Weights of a small GPT-style language model, trained from scratch on English Wikipedia.
Size: 25 layers, width 256, 4 heads of 64 (2 for keys and values).
Architecture: rotary positions, untied embeddings.
Training: a variant of SOAP for these matrices, 511M tokens, 3898 steps.
Each number is 128 + 24 x the weight over its row's rms, rounded and kept within 0 to 255. Layers, rows and columns count from 0. Numbers have three digits each. The size before them is the row's rms in percent of the matrix's.

# layer 7 MLP up, 704x256, rms 0.136, rows 288-351, columns 128-159
093:149082121126125072146144138151134148120096146140114133102156139132089139129093132185122124092111
103:146149177110151110164105138145148140161091130119133166111126129120125144117126172115159153121161
097:115122142118095135127125178127118116121156058145096102093140156141118130122160110189122125123124
098:139120104163126134146115144121112098080150106140104156116130136182098150130151129090139138087107
097:155141205100141139083105150110125159168118144161138116130131168118132128144143113123120119150156
093:091111124165142082058111133146132144141110133144140103145091156155143123084133153152159127130173
095:152079144091157129090121156098117147122118122158101130156118104105106132151100139174097157108118
101:140125144154121156128119120097150133113127125110150120106097136112101150160112141119155119113114
106:095137119151140084148137124162155071135138123140127061115137145144158124150143137109146150137148
103:111142136141128111113120069081157112151140155167151109111149124142136149152143132106211092130121
103:121135137097158125140124076135117135131110148129161157122112117118110114108156123130156114175135
103:131117119111113136187107130105142139108148133107143132079112149113106118127123160122097106114122
107:095127123106138137105128148142152099101125124141128128140148144130139139105114124119151116160090
109:107127109132145102103112118151080146139150147110132140173121115131172144092120120109122150098096
109:127186110127122142149093122137132095120159152117145096143105119135153116152125082109113106145129
105:132099087130095133109163149081135148144136097146110122126117162132131197118134116146144115102114
094:160121114138149145167105141119095104104120115096130158139106134127153129111096137162162133090082
096:088135110110150195087115148188125120115150097100127129148145173107124122117127118116140136143168
109:128150143087168152116179119134097139075108160153151153143083155140116164122123105104136117157149
103:117120148103138128105118106110161142162171164132109170143140094097134126128158129146177102138096
097:144152115141120145133153143095114166147150111118104155151140123127121137109123109104168134106040
097:129162133107119084126171139121156120132109106130134171137119129150137160160139115145104148149126
100:076146123144156150138139142174095123146095130121153103108091110100125154179150107114128113154143
099:114119139163124117127147148112164135085199142134114156165113154165121121109195164113151134121136
100:115140114133113120151146122109093082166110112120124109169097123163155118151121120136169132135156
100:132126163128128131115120096112145123095149163139136125124141164131160063122173120105091125143094
094:112141162148122144080107112110123134142156168141115100073111138143145124091092097100089109116129
109:138137155085108149086082111110084101148104106113131140125148157129107142159114092147150106164116
097:099173103121157173105132099125143159095107183135132118119125099126100123137150133137108085110125
102:123128128118131101117171130100135095103126130123125106150162120146129101134136111119153074156126
105:157160130148101096122119164120119140109128136143123151147170157122097119140111129160105139135120
099:079154110128080101129173149077147099109113122123110128148145160129160137123135130177120134082097
104:076143137102141126101108141162150153115123113115099126166131129138155137140131135142135128089122
108:098156143118119132156154194175134111136128118113128104135119109147102097201162164097103114148121
087:115098118160136128091122117145140112097101166161143120095120140164114138093150141124101092133157
105:124097162124150118179135108088076090152123159101095144129117123115132114108166123121138119118101
104:155115140144117119110109118123083110098106114130157109131141108105144121138081099142158126147135
103:079089144142139122125130118094167118131182153110168128106175119141159093125134122097150136175155
091:144120152132166095128149138111093147123108143160129168148109160120148075124148143124087106123143
104:121149111177119091144130130120140118136143105085125154154143159113131117141150135091146118072136
098:129162138129126126103157153097088115160097131127163137121106109103179155144117118100128076153148
090:124117148113142130136123148175141153140139102136125122100136098183109101137098098147091121131133
100:143126148168142099116161105149116104148083113115075131129139135110142162150144090132092148107101
094:119119123138119106166127109137149095154081113104160148175098125150115111104136167120172116133119
102:104131098143140115123156122118101073136110104102165104142140093116133109137113140105113136143171
097:114112141146151120124165113108134131148074169175123122120142109119143156134131125172097140101113
103:140124113106130144119135122112096180053117147109117148123128143183111085141127147117140148149143
105:118157084158104149130132169127134120120131168161110093124078127186144135153108114158129095116097
093:111104131114140146147118120178162139085091145117169158127117140149148140118123142179106154124123
107:100176164113140159118111113130173161128124102111135130124121066090088126110113149114099134120126
108:158122116125145132098122118118103116125170160158143117162149142143126075143156122124132128126127
092:092147161087139120140100124122097106118117104104128111102120101121112117075143042125139132136142
100:158160153100090178161068152133128152125150138138141094157096152128113152127112103092121092152132
110:156135097150114092117128129137153154162163105113096123106097155110121084170147157134166128112138
098:113158107136145101170095091129153148137154149080172142154156141140078162159104134094115135178096
099:144130122119097123107116151111145154151132130136120107134111071114161096141108153140114129108117
104:154121110087170131158103139174139135167142140110099119111187142111132143121139152059141118128128
097:172122122122072094073100117130142131138150172144089187112107146146131118138151144110126146159138
100:173140147151161103144123162148110115132142060142112100158101132080135074124061153148107153104176
105:126189124131121145108115129128159148124104155128156131145108118147161084094138114144094187106150
100:160151157149130109143134104071110104169124138136113161164137117080146145119150111128103164120122
102:114177109174161170130100145123154077134159143110115128133104130130131116122130098161117088091156
103:118140078118113126123127144129106091138179179148122149153145109150124143130107121139127139126143
107:164125138151152159111127162156145101114122116133132134131089142133174078124149126144129087106124
# layer 7 MLP down (transposed), 704x256, rms 0.126, rows 288-351, columns 128-159
099:127103124174107129133130127124102120137144127108072151108102130146159137112126135121108141138119
104:124114163093112159144115136112161145107144172152120134125157122104100130156106114118138079141114
098:113114171075120118074157152133130103134103134124147129085116128122121161161152131126106150160142
099:116147123150115157130118165099156128115081127172108160121106155103140207154115122144077147115099
102:153119098107144122082154126137121147108117153148156088087125157104170106113110144093100096128114
097:163124073140121146155124138122154109153117110113134130122154104143133120127155175090129152099141
101:162075099135092129144123117161156114114170121131088148084118128118134115170137120125141116130117
098:134126119190152133128150116131160147096134147132127136135149128144138126169143113108141118079081
100:115106123144131109154120114109142168120131137135071131090090109116144157151109114096179115129134
106:147111096123119148122115113156147124107158161148144155126157131137154111118141117124175099126117
100:089144114109126100104172079105116172133120138171160103154114082144114132185109179159117110106146
102:124090088176135132172113115094090122099140165131156116192142117122098125120139138112146114121116
100:117135145074134104104108131116165150137132145118116087135178149122145145107119149139157111118179
105:151096123104135100110097154173094125135110131153099115133138154140146117093151121123124107124151
099:105133145129092162116122103105133105156085087122143138127156097090124134122135121105108154128165
098:115090119151127175101141111126148156129133152114118152100134119139144145126166127118121170085127
095:137140145158123097132127115096156130082129121110130172161134178156155162117162158105135126162122
100:153131116135111169092154145111126149108107116130132162166083124088136109134175106161165131122144
124:129126135126184170135120080147094111080108131108109113127126136131126118127104082140123127140125
097:132144093092103131126132145123113120167135170146096081127163108091185157129112146134147102127111
100:094137127112147149129165115123172131112105097049086110108107127115170164128121124122127156144176
100:147097143136116084106110128124145111108122117174135142134093143132111146150111147091091159121140
099:133108112125121167158116134097099101164135157113115166147119118137072137113121111108139100173095
102:140159159148138151136131116129097196143160137094087108157142080114140132143140138150140121114134
102:091114127105136118091162103121140117114170112128066140086139120119113120127157104148120153129148
099:106124099125118124069116111059098129129122177097089125115154118118175104156155140106157110132107
096:190129166101108135116145151106119141108105129122111104125108087097154144138089060145106150107122
112:119119132069105086152150067127128129137120107097159096131154180113116097156103126112133144143149
097:121160106133093139107140132157139087115147143140087123167130126151133175130105157106099141132134
100:176073152104147168136128128112151154085128133152102138148097092164114174121131134136126111118086
101:159135152160152110049132181143164129105151155130135129109141147143088113149094115133108132131136
099:121142132106129106074137157113115160135119133146128065161094104130148134149140123146099137121146
103:136144121142132168147089149097173097158118118119109118146168129134126097106136113123108146083087
106:147130091131169125118113154134135096101098103123176165119108117155123174117133125099125163129140
095:159154149150121118131093117139109128102143133166150132121116126122072161129146145135117172121077
105:100112139113128144137159118098098084109110138120127108122127097094179097122176115095155171099126
106:086122150071141111101123123107131135131142124116115145112066144143104113131109114134121095127116
102:145136138092116112114164147087147134114145134104132134151173110138151117109126128137163090151155
098:165111152164126130116140103172111142109149096188105134133169053140102142134120135139140150168144
100:117119145176176104133112125138086152106149160175115100132099124099135093133158142140149098060130
101:158130112118131122113126139074160065141107146182145135100109134107145137134123097139149160120144
095:130122125135088108117125157150163153154123115162116147101143155129087134161124133173064117112157
101:117142140144131093088145113127167107093135147118121116139166155115140164157107120148143133162083
097:102109126117090129131099155091133134162138093113114107102097178148164080138104110118159132129130
102:129142146110137144100093114157125162149122129157136089178148160134081173098138147135091125116146
096:099142148120168127129089068102139109112108079145137139102115152112117106127140129142133156104187
099:073097160146180131144111109148115139157106109147162117119112108147147115125148134091168115124141
098:122149121124100109119150115146115139105144159141141144126120156119089102077161137128170090100151
094:145140149142088153163123158151127133138097112090138152168135122146108111151103136141096121144120
101:138126138161129087156130107129106155095116132156144143139118076098141136137129141121113131113115
105:152116140120067106115114137146131107113148119163122139161149121155147097132110104155108123113112
097:125161137169147141196146152141128156123133139137133147185165123135149105139138128111078143127086
099:111112096136152097145101170125116125140143128141088084127118167149098183141105089151132075132119
104:152108150135120115117101146124103165112120113124143125106173127124134158119090114112100138121127
102:155103150132198109121128141122159167117159166142171131134145144127133127142184118109142124124145
099:119136110090115121136112134146097149190142145158112165129129137104155118131142157130135114115118
096:098108107095155117143103112122132151077120125136144133129172132143100136130111123107138171129065
106:137126147154102108177157148117131154116137133154059151142147121137133146133141148092096142134157
103:138144144152135119140119082122083134138134104147123094141102120141118114127130144175131111135101
099:149105152161163133130095173087117129132156109127122137167102111155115147111128125081117169162116
102:139140104098130111165090153125088114121127153120120138061108107157194169118144088168147127135106
099:154158130121142171107119150127145110165090126128146165123091072138098100139113121155097129048120
099:106103163081138125159082118136109134139130144152105111155123122105114159138098093126102173122094
098:045112121148083141145144103164161136113090104176122126156129190090132142131136140109157152146167
# layer 7 MLP gate, 704x256, rms 0.139, rows 289-352, columns 128-159
105:078138147146147111122111139129158128107201090166135094130126100108165110131096086139137153122127
096:136128169121101185118119138142156154113139111169092146088107156098093123111159105175108082140132
103:161116146128145103131107102092131153115146156127122110115121107138150092085129114102131134137082
102:105118057132108106143143122160151107109118131120144153149113120143117109089127153126119145133100
096:145106119120099152136126082146157157167139130146155175116148117112104123087156115101147101113140
093:136125133098163160107128127074138147135131139143111148128117109105119126111093117078129086108091
097:144148137129171139133127154108160161103135146129088153119180146136171095086123134092157122091140
107:135127112145138148100150144119122127148109107117114185135143118130139099117140133184119107140123
106:099138118109118125160120103124171117154141120152139099124113135119117125122121137079189122152128
109:185118152112149125155124091134133121097114144098128115121129135078158119136119129115114135124074
102:151142110126138177174119111119116151110161159147114131108127120106122129128152155154130135134104
105:104134155138110132134130134123155123106129125145111113114156180150133154157155155135136147100086
107:114146145130161133144143149150158113139125136096105150155098083101171138136170126142177163146094
115:103112117133135127143157157145136129134138114134136086142116143171148187154139147144178108117092
105:113134152124118095106089118117121087115168073127137116133085164111097134134117119104110087144140
091:132112125146089125122143127162159122084134149095132102121143126105105093142135141115138181110132
098:116110115106091191119108123136077135124133124092106154185128173132122134099139157150125157129148
112:107117112132092123129116069126146119169113140106083108108160103115121079146131128172131147101113
103:136151103110134120136107095064104128118123135165160132169181127088120138128100137134148134151122
094:105148102181127084142096129154136109130153077130143144135125130155143138110155125120144110130126
095:132153144123149121141121175103086089150121144133121132149120135111149135125165142117132072164119
100:115095153129124121139180107133123107121105124105122124088128111122103102135115144137102167162125
093:111143118120106144092105137111109128134105138097108115126096174109121071111137079124112100134143
103:081130109112107083109128170138130063145131134110158136139096081145142069179124103107115136152179
099:141159128163130109134096164142116122144167102154132141131113132125157153104158103146116116069150
095:115179162122148153105075125089123060153140159113077097097119127125146152102116133105103166099089
104:144104122106126164114125100151119086116147161134116147167115156159106119133099110140179153183134
097:129143147173096086101122162127155134133123115149125121140136136109139154101142125115163125144148
102:144153106129142143128101114090087123128127143090124119108125123121146174106131103079115110133124
102:137146128148096089066121129141132123135115120136125120151174166105121106115115138160081164131103
098:126134116105094092142115138093134146100154189138096113177138114132137107127144106136154091113132
105:131147152152145141122159118163060137158116141035138155128114122121149101119144144128137114141078
102:135129145174152091158159151190156119162161106144119120087112140133101143155149118127113094118129
091:195107124176161140132110084129111125078113156107138156144130141148111150137128120218109105150159
111:156101125096105157127130165155155094123125153159076100086104112104111160150094125146145123154113
102:119131146105148123154141116135154123174109171140165156132131121103145109138134109142154131170126
106:098095138127090143121147130163097110115117167155091140092089149125126134148088121134092142108116
092:147091130139089154106114141172141112161152076157135097099155111132054138135172130121139112132068
111:101087156150161113125089132177121107129121103133106122175144173125123123122120127139091135101120
098:139103136138125116125168142105133129147112115128135177148101152158161116120155128120140139142120
090:119159104136121152105118089161118111148126121132112115120127070161133114133123134124134106108099
101:141104148126138182110142077106058129127086089111127150134096120111128086074110160107122131114149
101:107128129126058128185140154152123098110111110164143122111115121136135156151142118127124130122101
096:146155149064173154146099132134147115147162147126130100107145143131076135105135106144153136161105
093:148125138149125112081124144155103082118123090067088140127090156124125095110147114125139133144171
103:115130134159114119120108151076128164108108150110130140134148104146091087122166112117141151120140
108:092158149126130168134118131103098087091083127146128073100101119116110114143134127121092122121124
094:156125124161100110171171124146179115085166119119086109122080142126101141158092137100128119100135
097:165117161140142160142140143125112137114087101118168107165170103079136067122111169122138106171105
110:119121136109110132186142131146161137151137124122146138107162121111144139132126133147117096154118
091:133103099130159148165127083086173124126107131107081090145158127133145139133151163139114070167127
102:137109150135116146080122109124075148126111119152134145092119158139118142122136123129130164125136
110:111124145111111149119076100118122138101123130121136121133169084142152122087136091155105100126103
098:130123136148080120150080123102096150175172132112157161145141128083095129165123133130117125136125
097:139148128100090126095124136141131140160103123122119121108106089111117121126125165154114147062158
101:140122128110127158163083160119130130121108148144097126137134149075183126156150148112160096110133
098:123114137144153123125178133140106138108108114107141137120159108110105109084195051120156158128131
104:116083132133088112146096087131165153144128176100104106152121136146125150095175092164131165073081
107:100107094145165123112134138112152101136145085108135183112168168116118131122125147137110117143121
103:129157146152178112150104097066143135149120128106122139095141164111111119127124163132110147150129
095:146149139137094146104137160142133097102152083121109136137096110137102101112077128097103084123158
105:138140112138124118133141132101104122120121124134111122170133131145123173090121121099187079153108
106:106149145089134127120180151149140115108089117119132138115098182169143119125103127110124121132157
094:121127107143121084097088121141157141106144095110141134097104149107110199140129124114120126113134